Weights of a small GPT-style language model, trained from scratch on English Wikipedia.
Architecture: untied embeddings, normalized queries and keys.
Training: a variant of Adam for these matrices, 4261 steps.
Each number is 128 + 32 x the weight over its row's rms, rounded and kept within 0 to 255. Layers, rows and columns count from 0. The size above them is the row's rms in percent of the matrix's.

# layer 5 attention query, 256x128, rms 0.0644, rows 31,63-65,96-97, columns 0-63
size [ 90  95  84 106  86  81]
[[ 86 169  85  93 123 197 103 102 125 135 146 105 170 107 110 135 114 117 111 182 146 145  95 155  88 122  71  58  80 129 135  61  78 120  82 182  81 117 131 137 179 145 117 127 187 141 144  92  94 181  99 133 129 134  99 115 107 155 121 108 110 132 118  88]
 [ 92 121  83  84 113  98 141 106  89 123 147  98  99 130  66 170  86 127 117 128 144  98 139 146 142 157 133  92 123  85 122  70 109 142 144 114 137 199 103 178 125 155 100 145 143 127 142 110 118 213 170 190 111 147  98 141 104 142 111 105 104 136 171 124]
 [152 130 114 125 154  99 112 155  90 173 180 175  58  89  55  87 179  71 130  83 104 132 164 115 112 179 114 102  78 133  95 195 106 148 161 133  92  90 133 127 109 101 128 116 152 159 164 133  49 128  94 122 133 156 140  87 125 100  98 160 142  96 133 147]
 [107 146 126  73 163 164 158 106 151 132 134 141  68 114 186  96  92 142  53  94 161  95 152 159 141 109 130 153 158 112 137  81 188 113 128 131 154 168 125 147 155 138 150  91 127 121  98 150 170 138 181 127 155 164 147 122 184 113 117 102 137 144 165  91]
 [ 72 112 188 150 115 138 106 150  70 140  89 136 138 139 114 148 250 119 157 121  89 169 164 111  42 125  83 162 141 118 138 126 104 110  84 114 137 100 129 162 166 114 133 132 143 112  97 123 189 143  69 129 103 178 137 151 140 157 156 146 145 150 126 130]
 [159 135 106 139 198 139 142 115 150 139 172 161 126 130 148  90 105 131  96 116 115 111  88 137 157  87 174 104 170  95 179  99 158  82 169 136 168 176  91 163  98 116 165 101 108 141 186 182 133 111 128  90 216 122 156 125 135 113 101 117 113 157  88 159]]
# layer 5 attention key, 128x128, rms 0.0611, rows 31-33, columns 0-63
size [108 144  78]
[[ 95 171 125 112 135 158  86  81 137 169 161 121 125  90 113 129 148 141 129 112 123 217 121 129 136 144 124 150  77 112 158 143 125 104  82  90  39 158 100 123 112 119 157  93 134 113 123 118 105 104 144 119 150 111 121 182  98 173 163  81 112 116  54  52]
 [129 118 112 135 160 132 123 150 102  97  89 119 120 155 110 133 118 147  60 152 159 100 158 115 166 134  95 163 150  93 192 142 167 130 199 164 184 139 148 159 163  61 123 117 148 168 119 116 187 161 117 149 130 144 115  44 159  99 138 151 127 136 162 126]
 [142 118 118 151 116 114  71  84  63 129 103 154 128 146  83 165 166  68 163 174 143 139  44 140 184 214  87 118 122  99 183 144 123  97 118 107 100 108 146 137 102 104  87 174 148 124 135 117 152  86 100 104 144 125 112 126 106 166  92 148 130 115 101 137]]
# layer 5 attention value, 128x128, rms 0.0632, rows 0-31, columns 0-63
size [ 93  90  94  91 103  96  88  94  98  98  97  94  97  94  95  95  95  90  91  99  89  81  96  86  91  89  85  95  94  93  92  95]
[[ 77 133  92 123 193 160 120 189 119 140 123 113 135 125 111 142  72 141 119 140 130 129 134 134 146 138  93 130 108 154 132 148 138 131 150 157 106 112  99 151 141  84 158 138 214 115  31 123  87 165 137 218 106 132 167 128  80 129 124  61 123 161 100 120]
 [ 90 116 106  87 237 125 157 144 156 175 103  61 157 164 131  93 102 101  94 143 124 154 108 123 178 110 187 147 154 127  92 167 134  87 116  93 108 124 115  88 121 162 155  94 155 121 115 163 153 114 136 142 104 188 112  90 145 117 142 110 186 118 123 129]
 [155  56 141 107 167 189 104 145 131 129 120  92 149 127 156 121 107  74 157 172 137 127 132 161 115  97 138 174  70 170 120 144 151  95  91 116 108 113  88  96 108  74 131 124 113 146 138 146 129 173 137 143 144 157 133 110 124 134 125  88 173 164 145  68]
 [144 124 190 130 118 200 137  89 128 141  79 116 139 169 177 145 146 161 137 146 149 128 197 154 143 116 137 166 159 150 124 100 110 132 163 131 167 131 178 165  86 114 147  83 124  99 117 126 115 108 124 152 130  87 139 114 171 100 139  39  69 124 111  87]
 [134 126 154  71 105  82  99 174 111 158  77 125 124 138 124  92 131  97 123 154 158 158  88  82 130 121 159 104 182  95 160 164 170 146  99 195 179 167 166 117 165 106 125  95  80 118  65 114  36 126 116 122 156 156  88 130 108 118 118 109 130 161 159  86]
 [134  63 146 174 124  85 122 133 146 118  59 220 127 119 100 107 150 127 154  76 145 112 151 172 150 137  98  98 156 111 130  70  67 122 144 169 146 196 158 184 161 137 117 158 142 144 215 160  76 127 112  67  95  99 147 172 162 158 136 120 147 112 144 135]
 [155 178 171 147 126 156  90 120 142 126 101 185 132 111 134 140 137 167 142 149  63  66 113 176 108 128 178  52  64 132 121 124 143  96 131 222 124  93 130 116 168 104 157 144  95 113  80  77 149 107 141 115 106 115  66  88 136 121 111 141  51 147 115 127]
 [112 143  95  85  79  78 148  53 104 152 153 160 120 148 116 129 169 159  85  73 216 128 125 161 122 175 105 127 195 178 129 144 136 169 120 106 167 181 158 125  96 130 119 135 161 127 149 184 138  99 141  97 109 124 135 119 136 126 120 171 152 159 129 159]
 [174  85 117 101 101 121 134 123 111 124 158 202 124 129 128 157 190 125 188  88 153 157 178 101 164 174  98  96 117 135 151 146 157 161 166 171 154 121  82 171  80 137  57 174 175  96 166 200  98 127 120  52 133  97 179 129 169 112 150 164 172 131  91 113]
 [198  69 124 118 136 144 103 147 154 146 181  70 118 146 155 131 132 137 114  67 110 103 132 162 115 218 173 145 145 138  88 141 117 134 133 134 175 118 200 172  74 133 170 104 187 149 130 110 145 113 133 196 113  88 147 121  89 134 164 120  91 105 133 143]
 [ 66 168 151 140 153 114 120 148 161  85 106 129 154 158  84 137 190 114 137 203 118 113 168 166 154 110 130 183 180  81 109 143 130 121  65 138  97 145 113  99 125 201 130 132 139 118 138 144 179  84 163 149 116 158  94 133 117 134 204 145 168 129 148 105]
 [225 100 136 145 154 190 127 175 152 132  91 129 125  96 162 134 127  68 122  40 132 119 166 139 144 118 162  79 118  97 140 115 142 133 157 161 146 143 143 143 122 141 170 164 130 160 161 138 176 122 142 175 119 104 162 126 182 106 101 187 148 104 115 112]
 [150  97 189 147  99 170  93 145 111 104  86  93 183 172 136 144 119 162  81 171 132  89  86  83 160  92 187 197 177 112 118  99 104 129 173 110 189 102 141 122 163  75 135  99 118 123  64  76 108 153  83 144 133 111 152  80 132 123 135 108 106 104  95  91]
 [125 114 146  93 230 136  93 117 158 154 166  71 109  57 138 114 167 158 109  84 104 118  78 134  72 168  99 116 132 108 123 145 131 132 121  94 117 132  93 113 110 191 121 149 170 136 142 102 123 147 139 167 197 145 112 114 105 147  72 155 174  97 123 120]
 [102 178 131 132  90  82  78 117 165 139 165 150 147 163 105 161 130 155 113 101 138 134 183 122 111 168 165  85 110 152 161  98 208 113 143 117 115 116  93 148 123 136 129 147  83 154  91 105  75 149 149 114 146 168 124 166 165 143  83 141 169 142 130  98]
 [146 175  62 116  81 117  90  69 131 189  76 163 158 136  98 105 181 207 114 136 108 148 169 160 137 162  48 169 136 110 107 119 157 161 101 103 130 129  83 133 143 139 140 120 134 110 102 118  63 107 102 118 144 122 145 111 157  86 119 142 192 152 101 133]
 [191 170 160 140 194 106 149 147 103 153 136 124 107 109 138 163 133 196 179 159 173 128  77  93 103 120 165  88 188 109  80 157 122 147 134 182 115 110 142  94  80 112 140 145 145 150 129 106 141  63 100 158 113 136 114 143 133 126 205 153  76 125 153 177]
 [176 144 198  85 176 101 178 154 156 158 102 155 117 158 169 121 162  52 138 109  96 148 156 117 131 140 148  96  58 126 169 183 120  70 185 115 155 154 134 132 112 189 128  90  81 124 175 138 118  73 143 154 160  85 145 109 150 117 124  98 151 134  96 109]
 [154 150  85 148 182 155 156 136 144 124 127 127 122 119 116 107 133 147 119 150  69  92 139 158 118 118 142 149 129 107  69  49 105 103 115 106 120 171  98 122 191 142 146 108 115  67 159 178  68 137 125 152 108 179 120 123 103 145 122 115 171 122 159 114]
 [ 27 176  61 145 211 128  87 151 142 104 125 118 133  93 121 120 103 125 138 193  68 102 140 142 129 159 117 159  88 161 135 125 162 144  96 136  86 109 102  91 150 136 170  49 116 143  89 110 138 175 140 184  97 186  68 130 102 106  98  77 107  96 110 107]
 [157 109  67 119 183 153 145 138 159 183 116  87 157 109 190 139 101 144 130 140  88 147 142  65 122 141 172 150  97 124 115  77 152 113 134  91  57 128  94 135 134  85 107  78 140 159 131 126  94 160 133 153 140 207 110 104 132 111  64 139 170  89 122 118]
 [ 68 120 169  81 216 216 175 133 146  95 136 162 102 127 150 114 125 121 127  80 103 112  95 196 131 118 115 149  77 155 126  94 115 104 115 115 129 115 181 113  69 137 153  85 166 117 162 172  80 126 164 132  96 113 146 149 148 137 130 112 176  96 151 117]
 [116 115 141 114  97 126 127 103 110 105  91 187 123  76 141 116 161 116 138 198 139 105 114 144 170 127 125 147  67 147 114  98 159 107 116 163 102  75  66 145 163 148 105 145 117  97 110 141 107 161  87  84 131 100 111 155 159 127 114 177 107 193 162  72]
 [152 123 145 117 163 175 149 149 150 151 156 106 126 175 109 156 142 159 110 106  81 138 122 131 118 161 189 115  70 114  97 176 156 176 134 144  93 106  58  89  90 180  90 168 109 157 143  95 114 173 171 123 205 200 124 167 113  95  97 146 235  99 140 129]
 [155 184 110 100 140 169 139 126 123 161  87 101 141 174 161 120  89 174 126 148  67 146 117 109  77 127 179 159 115 123 128 123 144 118 142  72 164 152 133  67 147  72 176  68   8 144  80 110 134 136 103 124 166 164  97 124 126  92  67 135  54 131 131 101]
 [126 108  89 105 182 104 136 123 143 175 170 133 143  84 186  91 124 135 112 108 115 139 132  82 120 183  98 123 105 138 153 107 157 131 140  87 141 142  67 149 121 192 124 134 136  96 117 104 170 169  97 121 179 175 186 144 116 114  37 211 190  80 157 140]
 [138 143 145  92 111 161 126 169 129 136 178 115 173 127 119 194 199  64 205 150 114 117  97  89  97  89 172 145  99  88 109 180 154 169 166 137  80 100  81  89  93 157 130 155 102 157 147 115 112 112 175 123 144 119 123 150 108 114 194 100  94 112 160 107]
 [111 187 108 119 184 148 160 127 165 153 110 110 171 169 109 130  59 164 104 141  81 120 144 128 136 142 128 157  61 196 112 104 141 136 131  99 107 133 103 160 125 112 154  47  76 118 156 122  55 121 157 160 138 171 184 100 109 118  80  87 197  72  96  86]
 [167  94 112 137 150  83 158 191 132 145 131  98 186 109 145 104  99 105 119  99 174 139 127 104 182 149 204 143 146 106 130 105 117 101 142 126 143 141 102 100 105 143 157 110 158 139 155  94 158  50 100 118 128 151 202 114 117 110 136 127  61 118 158 136]
 [158  67 179 135 118  88 134 149 146  90 120 173 149 121 176 120 188  48 101  70 128 116 171 113 124 175 198 100 134  99 152 142 149 116 149 141 156 157 138 144 123 175  95 156 135  98 133 169 152 178 146 129 151 110 185 116 169 154 151 149 160 120 162 131]
 [126 150  50  80 150 141 124 110 110 134  72  96 182 114 149 118 122 113 102 168 245 119  61  89 175  66 129 125 166 138 106  63 110 145 144  91 147 129 131 143 146 110 179  79 119  94  60 120 130 178 103 127 140 159 120 158 149 138 138  64  93 181 149  69]
 [112 170 149  68 146 159 196  75 156 133 169 183 136 147 120 139 195 161 108 158  99 128  89 159  67 107  44  55  96 119 126 105  82  88 146 177 151 138 117 133 136 186 127 119 131  97 139 164 112  52 158 146 169 153  86 128 148 172 128 126 218 135 127 164]]
# layer 5 attention output (transposed), 256x128, rms 0.065, rows 0-63, columns 0-63
size [ 97  83  97  90  89  90  91  88 108  93  96  81 106  93  94  84  82  81  94  98  99  83 102  93  94  85  80  96  91  92  95  97  95  97 102  97 106 103  92 100  91 106 103 102  95 102 107 107 105  99  88  97  88  91  96  88  92 103  90  88  97  98  89  97]
[[165 124 144 141  99 136 175 117  98 119 140 172 101  76  85 122 150  82 124  62 133 139 155 128  86 119 130 138 116 176 167 138 121 155 130 136 119 150 121 108  93 146  83 159 119 167 106 120 170 100 141 138 124 170 164 114  94 138 155 124  83 139 169 146]
 [119 131 147 119 136  49 167  92 117 121  92 167 163 121 139 155 169  97 160  95  91 138 142 142 132 105 143 150 116 129 157 117 210 136 134 137  64 105 121 115 135 114  68 158 111 140 130 133 149 142 119 200 109 102 120  95 163 157 104 125 105 133 140 115]
 [145  98 182 134  74 107 149 179  79 206  97 150 161  89 140 113 166 156 156 139 125 126 116  97 166 113 120 134 164 177  72 109 126 140 156  99 136  41 110  90 132 110 131 111 118 146 105 127 151  62 149 161 119 146 152 178 107 116  85 115 109 132 117 125]
 [216 157 123 128 127  77 111 113 101  59 131 150 139  95 185 113 128 147 100 172 133 160 114 121  83  67 123  95 164 187 155 124 101 104 102  99  85  75 124 137 105  99 128 182 148  73 123 106 158 124  93 134 127 145 168 116 108 106 109 110 122 125 126 143]
 [123 131 111 116 135 141 141 138 105 127 150  77 181 154 106  76 122 184 171  90 109 122  78  80 102 104 149 124 127 174 119 147 149  66 144 172 132 191 141 124 117  96 114 128 109  53 130 110  87 126 163 115  95 157  79 239 169  84 102 121 147 114 132 108]
 [ 98 163 161 102 163 181  93 110 186  96 185  89 127 179 133  42  70 145 118 138 139 144 102 124 139 161 132 111  66 101 100 124 103  90 121 105 188 168  92 123  91  90 165 124 156 155 120 156  71 192 139 114 111 104  63 161 118 109 142 155 105 163 145  85]
 [118 148 131 166  91 136 133 140  94  83  97 129  75 127 145 146 169  98 170 181  92 147 133 154 121 144 134 161 146 186 102 151 143 207 134 124 120  61 157 159 174  84 126 125 121 129 117  82 133 148 151 138  93 130 175 138  88 114 132 148 162  99 140 120]
 [170 100  94  86 207 190 122 100 203 134 110  96 191 152 128 175  87 103  98 128 100 105 109 154 137 139  93  96  31 105 175 124 194  88 112 150  74 110 175  90 109 123 109 143 141 140 128  98 151 105  75 130 120 105 132  87 141  69 131 106 153 137  73 121]
 [114  92 134 131 157 186  87 106 153 197 152 155 161 133 139  95  57 127 132 122 142  96 166 172 145 162 110 130  95 173 144 140  90 124 100  63 154 133 114  95 125  98 119  79 180 119 158 134 171 127 101 105 151 141  90  75 157 151 152 112  91 110 122 102]
 [176 146 141 169 138 154 128 115  95  97 128 153 188  69 143 121 213 164 114 190 148 136 139 103  45 128  72 126  84 128 121 108 129 139 158 157  89 128 104 139  92 163  83 137 102 105 126 147 126 106 107 158 105 167 149 134 124  95  89  92  38 149  86 115]
 [ 68 101 112  92 141  80 157 122 160 101 132 127 147 141 112 171 144 148 124 106  97 110 138 154 120 150 122 127 118 129 119 107 137 103 164  91 119  99  97 156 147 170 234 150 111  91 176 116  96 148 105 143 111  40 127 139 139 134 105 160 128 138 106 100]
 [100 134 125 102 108 181  61  87 131  57  94 153 185 126 114 135 125  78 114 234 141 130 121 121 111 104 112  68  66 187  94 123 149 180  74 102 113  78 126 170 146  86 133 147  74 139 158 114  94 124 110 196  61 106 120 129 134 105 117 113 119  90 146 112]
 [148 131 136  89 116  68 123 116  84  65 161 123  98 138 159 132 151 159 117 163 108 199 126  78  81  98 145 101 164 152 179  98 152 115 181 146  69 155 124 156  53 139 134 159  97  69 105 158 118 134  99 149 141 132 138 138 140 141  58  99 132 107  96 120]
 [105  89 130 167  83 102 143 136 152 124  89 144 150 134 123 155 143 122 152 135 100  54 156  73 143 165 153 123  85 131  73 144 138 163  74 121 121 145 153  89 106 129  85 108 136 223 123 106 111 124 157 130  89 178 116 155 163 167 183 146 137 109 168 114]
 [115 116 104 116 123 162 170 144 210 122 131 114 103  88 161 163 149 108 136 156 184 143 117 169 181  74  82 142 146 162 192 183 166 122 106 118 111 121 159 111 153 110 106  85 172 124 200  88 202 110  95 140  95 112 160 174 102  91 143  92 117  99 144 135]
 [144  87 102 143 207 109 121  95  69 142 139  96  68 130 141  95 167 152 164 140 149 132 118 177 116 115 147 194 152 116 199 159 239 156  94  74 130 151 179 110 120 105  88 115 163 108 132 110 165  98 143 167 150 141 120 118 125 136 167 133 114 142 124 166]
 [128 126 117  78 138 111 132 149  82  88 101 138 121 123 110 184 150 144 101  82 178 141 146  90 107 140 176  56 117 147  95 147  57 124 133 109 111  96 141 118 134 172 147 214  97 102  97 127 108 145 103 111 111 128 137  47 147 108 154 132 139  95 123 130]
 [124 154 141 174 179 131 110  74  84  98 129 156 121 148 142 112  59 112 124 121 179 116 127 140 156 117 201 170 191 131 167 159 112 118 117  95  99 172 105 140 154  54 176 103 178  96 166  88 161 139 140 133  94 129  91 120 151 131 130 134  94  86 140 152]
 [ 81 159 136 147 133  87 114 128  98 135 158  87  81 171 117 114 143 135 156 155 148 131 138 151 120 157 154 165 158   9  89 147  96 160 100 113 181 171 134 135 139 134 122 111 135 172 126 155 120 169 172 158 149 112  82 121 178 150 151 140 114 127 215 152]
 [159 120 124 175  48  66 157 160  98 124 111 132  76  96 109 152 186  95 173  76 151 191 149 191 107  97 133 181 179  84 198 168 153 157 146 130 116 115 143 162 123 137 124 131 122 137  85  96 145  71 141 165 122 138 150 160  80 111 156 176 128 122 155 146]
 [158  88 151 178 129 127 131 148 111 204 122 132  72  94 131 142 172 115 143 135 135 130 156 147 121 128 110 166 148 105 135 122 177 214 121  98 160 133 188 117 181 155  56  95 195 138 133 132 215 103 121 141 142 117 164  82 116 142 157 144 138 161 168 168]
 [193 171 160 186 130 128 161 102 134 116 110 162 136 134 117 142 136 131 108 125 125 154 157 154 126 158 102 107  91 155 171 113  92 151  86 104 122  42  83 160 103  78 184  87  67 138 179 113 196 120 112 127 165 105 144 103 126 106 110 155 143 111 135 172]
 [ 97 118 167  96 129 166 146 131  70 184 192 164  90 147 144 109  93 125 148 108 127  99 163 155 136 148 150 140 147 110 142 179  99 120 130 112 195  71  91 136 101 106 175 118 169 170 158 108 105 139 146 116 149  93 183 151 176 189 113 117 126  92 152 102]
 [101  91 125 130  80 101 174 124  92 163  57 145 149 131 107 186 175 109 146 125 135  89 143 140 177 200  77 145 122 157 111 117 146 173  88 123 169  99 121  71 132 132 166  92 132 145 150  75 125  88 130 112 108 110 130 136  91 165 139 144  97 157 115 140]
 [138 152 115 160  85  95 126 151  15 124 114 125  53  83  99 115 172 147 153 117 110 167 126 130 101 116 100 139 187 150  91 154 127 160  92 180 185 155 162 137 138 130  84 111 128 104 133 147 119  90 175  85 115 208 183 131 123  79 103 114 175 149 166 165]
 [117 105 136 145 119 172 130  95 129 129 135 158 104  86 125 147 109 164 145  96  79  74 158 142  70 117 140 125 126 152 132 161 145 144  50 123 169 150 142 139 114  84  30  79 151 166 105 125 156  84  98 102 120 175 126  96 141 158 179 137 116 124 135 160]
 [122 109 107 123 102 116 149 133 120 142  76 162 185  71  75 181 127 137 117 122 153  69 132 107 151 141 140 118 198 214 121 113  66 148 118  95 148 106 102  61 204 172 176 130 101 148 201  94 139 124 147 122  82 116 126 127 124 133  98 134 128 111  83 144]
 [176 154 109 164 101  55 124 138  90 119 132 117  94 123 129 136 169 116 153 136 179 191 160 140 146 159 109 191 185  80 159 167 133 163 119 147 124 142 146 127 114 124 107 128 157 160 136 107 202  85 159 168 122 171 141 109  99 110 160 162 120 136 172 158]
 [133 186 131 102 161 117 147 118 100  57 165 165 161 140 168 113 102 134 144  70 146 129 129 101  96  88 163  80 137 104 122 132 156 156 158 129  79 150 125  98 120 132 103 200 119 131  84 112 150 159 125 151 101 150 132 156 122 110 137 136 155 113 100  86]
 [ 71 115 122  93 143 185 105  45 173 135 183 135 167 152 117  81  77 136 108 138 171  71 142  73 132  91 183  94 111 138 124 154  93 104 164  84 136 185 159 167 124 140 137  94 159 124 133 109 138 179 107 172  85  80 103 140 162 115 124 128  90 110 128 114]
 [189 158 119  89 149 101 129 129  91  77 134 107 135 119 125 109  86 139  95  99 146 171 130  90  99 104 127 135 163 146 133 129  90 134 104 148 189 150 107 112  56 172  85 175 114 177 117 159 141 111 166 119 163 150 249 148 145 126 132 100 129 146 169 133]
 [143 141  97 154 136 127 199 113 203 148 112 124  83 175 114 102 129 121 145 116 131 105 121 152 136 120 186 135  93 153 113 105  98  98 122 116 131 101  77 134 177  91 183  92  77 108 131 123 114 162 122 108 106  99 119 111 168 105 194 123 157  86 172 146]
 [183  96 125 106  92 137 162 120  76 145 152 125 113 106 123 196 162 158 156 109 105 175 159 155  64 152 177 136 115 139 138 154  95 156 159 126 131 154 146 170  70 165 129 120  97 133 149  60 171 129 119 150  78 126 128 140 161 129  88 127  79  70 172 127]
 [111 115 101 114 120  30 162 112 116 112  79 104 129 162 111 112 181  78 136  88 159 130 144  75  91 167 151 119 151 118 127 109 152 148 155 121 139 138 141 125 195 152  96 143  85 149 110 136  98 202 172 154 119 105 136 115 181 169 129 110 113 146 153 164]
 [130 114 172  80 113 148 132 168  92 144  99 153 157 145 210  99 168  95 153 137 155 130 126 129 137 113 146 176 126 153 113 138 120 147 181  95 100 103  77  85 165 117  78 148 108 127 146  66 170 133 140  80 114 101 101 142 108 117  80 108 121 140 155 144]
 [170 177 136 139  85 135  88 123 150  83 157 160 194 155 201  87 139 106  97 189 149 149 122 152 120  78 124  95 171 166 113 162 138 153 131 114  43 111 113 135 103  95 119 172 161  99 116  95 128 135 131 131 123  99 150 130 122 111 142  85 131 159 195 128]
 [138 112 114 109 106 125 188 136  64 158 161  76 100 132 110 152 164 165 112  82  93 160  62 132 101 160 167 181 155 183 176 103 158  93 135 187 183 128 161 115 100 145  95 112 121  90 157  89 142 104 163 135  87 140 118 209 131  81  72 113 134 107 135 110]
 [138 229 112 136 167 173  76 150 148 145 170 162 146 118  99  95  76 171  84 161 137  92  60 151 159 122 145 117 103 133  97 110  99  85 131  86 151 110  59 121  96 106 214 124 105 178 151 167  97 166 143 134 118 144 119 132  99  87 155  78 101 152  92 116]
 [117 153 176 181  93 122  86 121  88 121 163 188  76  88 168 154 113 123 164 180 118 148 117 140 105 114 124 113  74 156  98 133 171 214 160 159  99 105 161 160 157  62 157 105 153 113 171 161 117 174 134 116 108 123 128 138 148 108  86 116 146  88  96  82]
 [169 133  54 110 143 148 135 119 166 137  99  66 179 109  88 126 114 133  86  62 136 115 119 123 166 119 134 112 106 164 145 165 147 108 135 197 154 115 142 142 147 163 130 101 160 146 104 130 103 111 117 144 149 134 145 131 168  96 150 110 168 135  80 138]
 [141 155 123 132 174 144 141 127 176 176 132 190 175 111 159 123  74 142 115  98 121  87 117 145 116 135 110  70 101 176 168 114 102  89  66 102 145 135  97  63 141 142 134 110 178 169 133 151 178  91 124 140 149 182 109  90 106 111 143  66 111 128 178  76]
 [145 123 136 111 116 167 129 128 104  70 153 176 119  90 164  99 150 147 130 177 165 141 132 109 101 105 138 105 154 115 122 137  78 109 155 179  84 177  88 149 134 163 153 118 110 123 161 134  94 134 120 110 131 170 168 143  76 113 114 104  63 173 164 116]
 [121 149 121 111 124  39 105  93 155 144 132  43 161 103  68 181 108 164 104 121 119 105 136 154 126 154 166 113 149  62  60  93 115 124 152 110 147 146 102 120 158 117 188 110  73  88 119 112  75 146 126 146 130 102 132 152 155 128 138 209 156 163 100 132]
 [100 150 113 104 108 142  86 146 136  72 146 182 169 165 190 135 105  44 115 189 146 106 145 133 107 125 128  64 104 157 136 118 136 130  98 115 113 155  94 159 147 101 174 133  62 154  96 187  71 161 160 185  64 134 110 108 129 126 152  39  92  87 143 125]
 [117 143 166  33  63  68 118 131  85  83 171  81 116 147 157 119  93 157  61 176  99 155 122  87  94  83 179 123 198 160 157  90 166 168 177 169 112 140 144 142  57 171 139 135 137  71 124 161 114 109 141 179 139  86 121 174 175 134 120 101 151 141 125 116]
 [127  65 138 129 100  71 113 126 136 133 102 102 157 180 143 120 185 115 174 112 163  79 160  88  99 206 181 136 111 136 152 136 103 176 110 145 149 167 127  99 143 106 102  82 113 172  78 116  64 160 170 107 116 151 133 133 151 160 123 138  83 111 119 129]
 [ 86 150 147 135  86 132 187 121 227 133 127 132 102 111 202 180 132 131 142 121 132 119  87 167 181 113 121 100 144 160 144 168 195  97  82 163  72 160 151 140 161 117  78 104 141 120 168 144 170 135 150  81  88 144 151 173  95  69 133  73 160 119 125  59]
 [137 119  90 105 115  63 132 133 144 129 197 116  94 131 137 115  97 206 125 116 163 135 118 119 109  82 141 139 109 116 129 153 245 114 124 108 113 220 134 109 145 102 124 118 146 125 140 166 134 145 156 141 170 163 125 134 175 114 149 161 101 131 114 100]
 [150 166  97 121 111 161 159 100  94  87 141 154 116  86 104 181 183 145 141 109  68 147 161 138 132 126 146 106 113 114  80 126  10  99 123 104  98  82 133  98  84 153 119  99 120  59 120 124  69 105 127 161 111 160 111  97  68 116 132 147 146 129  86 113]
 [138 174 148 156 120 118 120 129 151  91 134 187 122 165 166  38 128  34 125 139 159 134 116 113 133 141 146 134 140 171 169 145 158 157 108 127  59 146 105 125 152  69 104 131 125 154 143 139  94 129 126  74 117 104 128 114 111 155 100 108  88 143 159 161]
 [108 119 112 142 178  91 116 143 101  84 116 114  75 139  70  51 160 163 137 125 165 146 119 110  93  99 137 159 110  31  85 118 114 148 148  76 157 199 105 164 138 108 110 169  89 139 169 160 125 130 115 125 128 103 119 130 156 180 114 146  82 145 160 173]
 [162  56 151 151  95  86 125 153 134 121 126 101  84 101 126 127 150 154 142 122 127 165 191 176 148 145 153 172 172  89 118 178 191 145 175 140  65 134 168 186 115 135 145  85  84 129 165 123  83 128 135 137 133 101 203 145 172 158 117 172 124  97 110 109]
 [131  96 142 129 106  96 123 127 179  87 105 122  81 134 159  79 166 151 160 125 116 121 169 114 131  97 122 124 150 116 125 184 173 128 117  90 117 168 127 117 196 157  90 149 111 153 115 144 114 166 145 152 127  51 146 112  99 158 188 127 129 195 139 121]
 [166 167 123 163 140  91 111 124 159  98 121 118 176 144 129  32 110  70 154 144 199 116 136 116 126 144 156  78 149 102 149 158 106 164 124 152  86  96  49 155 135 100 177 124  99 171 104 138  79 177 118  96 141  93 113  60 146 123 149 165 130 128 149 165]
 [158 166 144  97 152 128 167 123 119 171 156 115  63 123 156  73  64 191 147  87 117 116 102 154 165 145 133 148 122 132 141 171 166 151 143 138 188  88 137 132 115  79  78  68 163 155 189 114 180  88 137 113 147  89 137 178 170 171 126 135 158 101 112  68]
 [127 125 165 117 117  31 156 106 132 101 100 102 151 138 110 200 122  83 150 108 127 109 146 118 139 195 163 111  99 130 148  94 131 163 106 167  94 177 120  74 171 145 136 137 111 129 167 100 101 122 158 116 121 155  83 119  65 131  68  87  95 132  69 133]
 [129 104 143 124  86 109 146 111  88  96  96 129  79 158 112  31 174 119 111 133 121 185 136 106 107  85  96 130 129 137 122 128 175 164 117 144 108 172 147 161 133 105 121 142 140  63 142  72 108 123 172  85 117 154 125 187 191 157  77 139 162 182 106 151]
 [ 77 105 103 156 153  97 164 112 184 116  95 137 109 168 149  37 158 116 128  68 139  91 168 130 134 135 122 123 134 168 145 162 196 136  85 103 116 150 128 116 155 150  73  78 123 179  71 159 133 141 162 139 153 150 118  87 103 159 200 134 101 131 115  97]
 [146 127 132 105 132  74 138 125  94 143 123 139 164 104 178 208 114  97 136 146  86  74 136 162 109 170 168 138 159 116 130  95  54 121  95  78 109  94 124  67 133 145 151 130 143 131 168 102 112 126 137 133 121 137 110 117  76 125  83 137 150 130 100 143]
 [161  98 172 156 165  70 139 142 122 133  92 141 142 153 145  68 161  76 124 145 168 155 141 103 112 151 105 156 165  94 170 153 187 157 116 105  48 161  84 130 114 138  99 169 152 163 168 124 162 125 127  94 153 104 137  97 107 152 131  95 120 172 163 135]
 [ 91 113 108 105 152 115 188  85  93  95  78 187 146 116 160  80 121  62  96  46 116 148 148 118  70 136 148 152 169 173 150 112 143 112 138  98 114 128 115  73 133 208 142 142 113 144  91 119 126  74 174 106 116 106 149 146 126 154 110  78 124 146 153 144]
 [ 61 128  62 152 123 172 118  78 198 112 166 175 131 103 154  83 129 108  86  91 169  77 116 113 106 122 191 116 151 178 135 193 125 122 165 142 140 140 154 128 108 208 134 133 104 171  60 185 130 171 161 115 104 124 134 141 130 147 140 104  84  98 129 120]
 [137 122 100  89 119 166 187 143 107 102 115  67 164  81 139 117 148 163 117 117 136 170 114 103  96 134 146 157 199 193 121 140 142 123 104 104 205 106 172 122 100 150  73 148 144 150  85  79 181  90 178 119 121  83 178 170 161 159 143 132 200 117 150 136]
 [158 177 167 183 123  71 141 161 183 185 108 127  99 108 106  94 186  91 174 127 183 119 109  61 178 134 162  81 102 153 192  82 116 149 117 103  95  95  89 135 196  87  93 120 141 151 129 148 150 137 106 124 109 131 106  94 157  80 189 175 128 134 189 131]]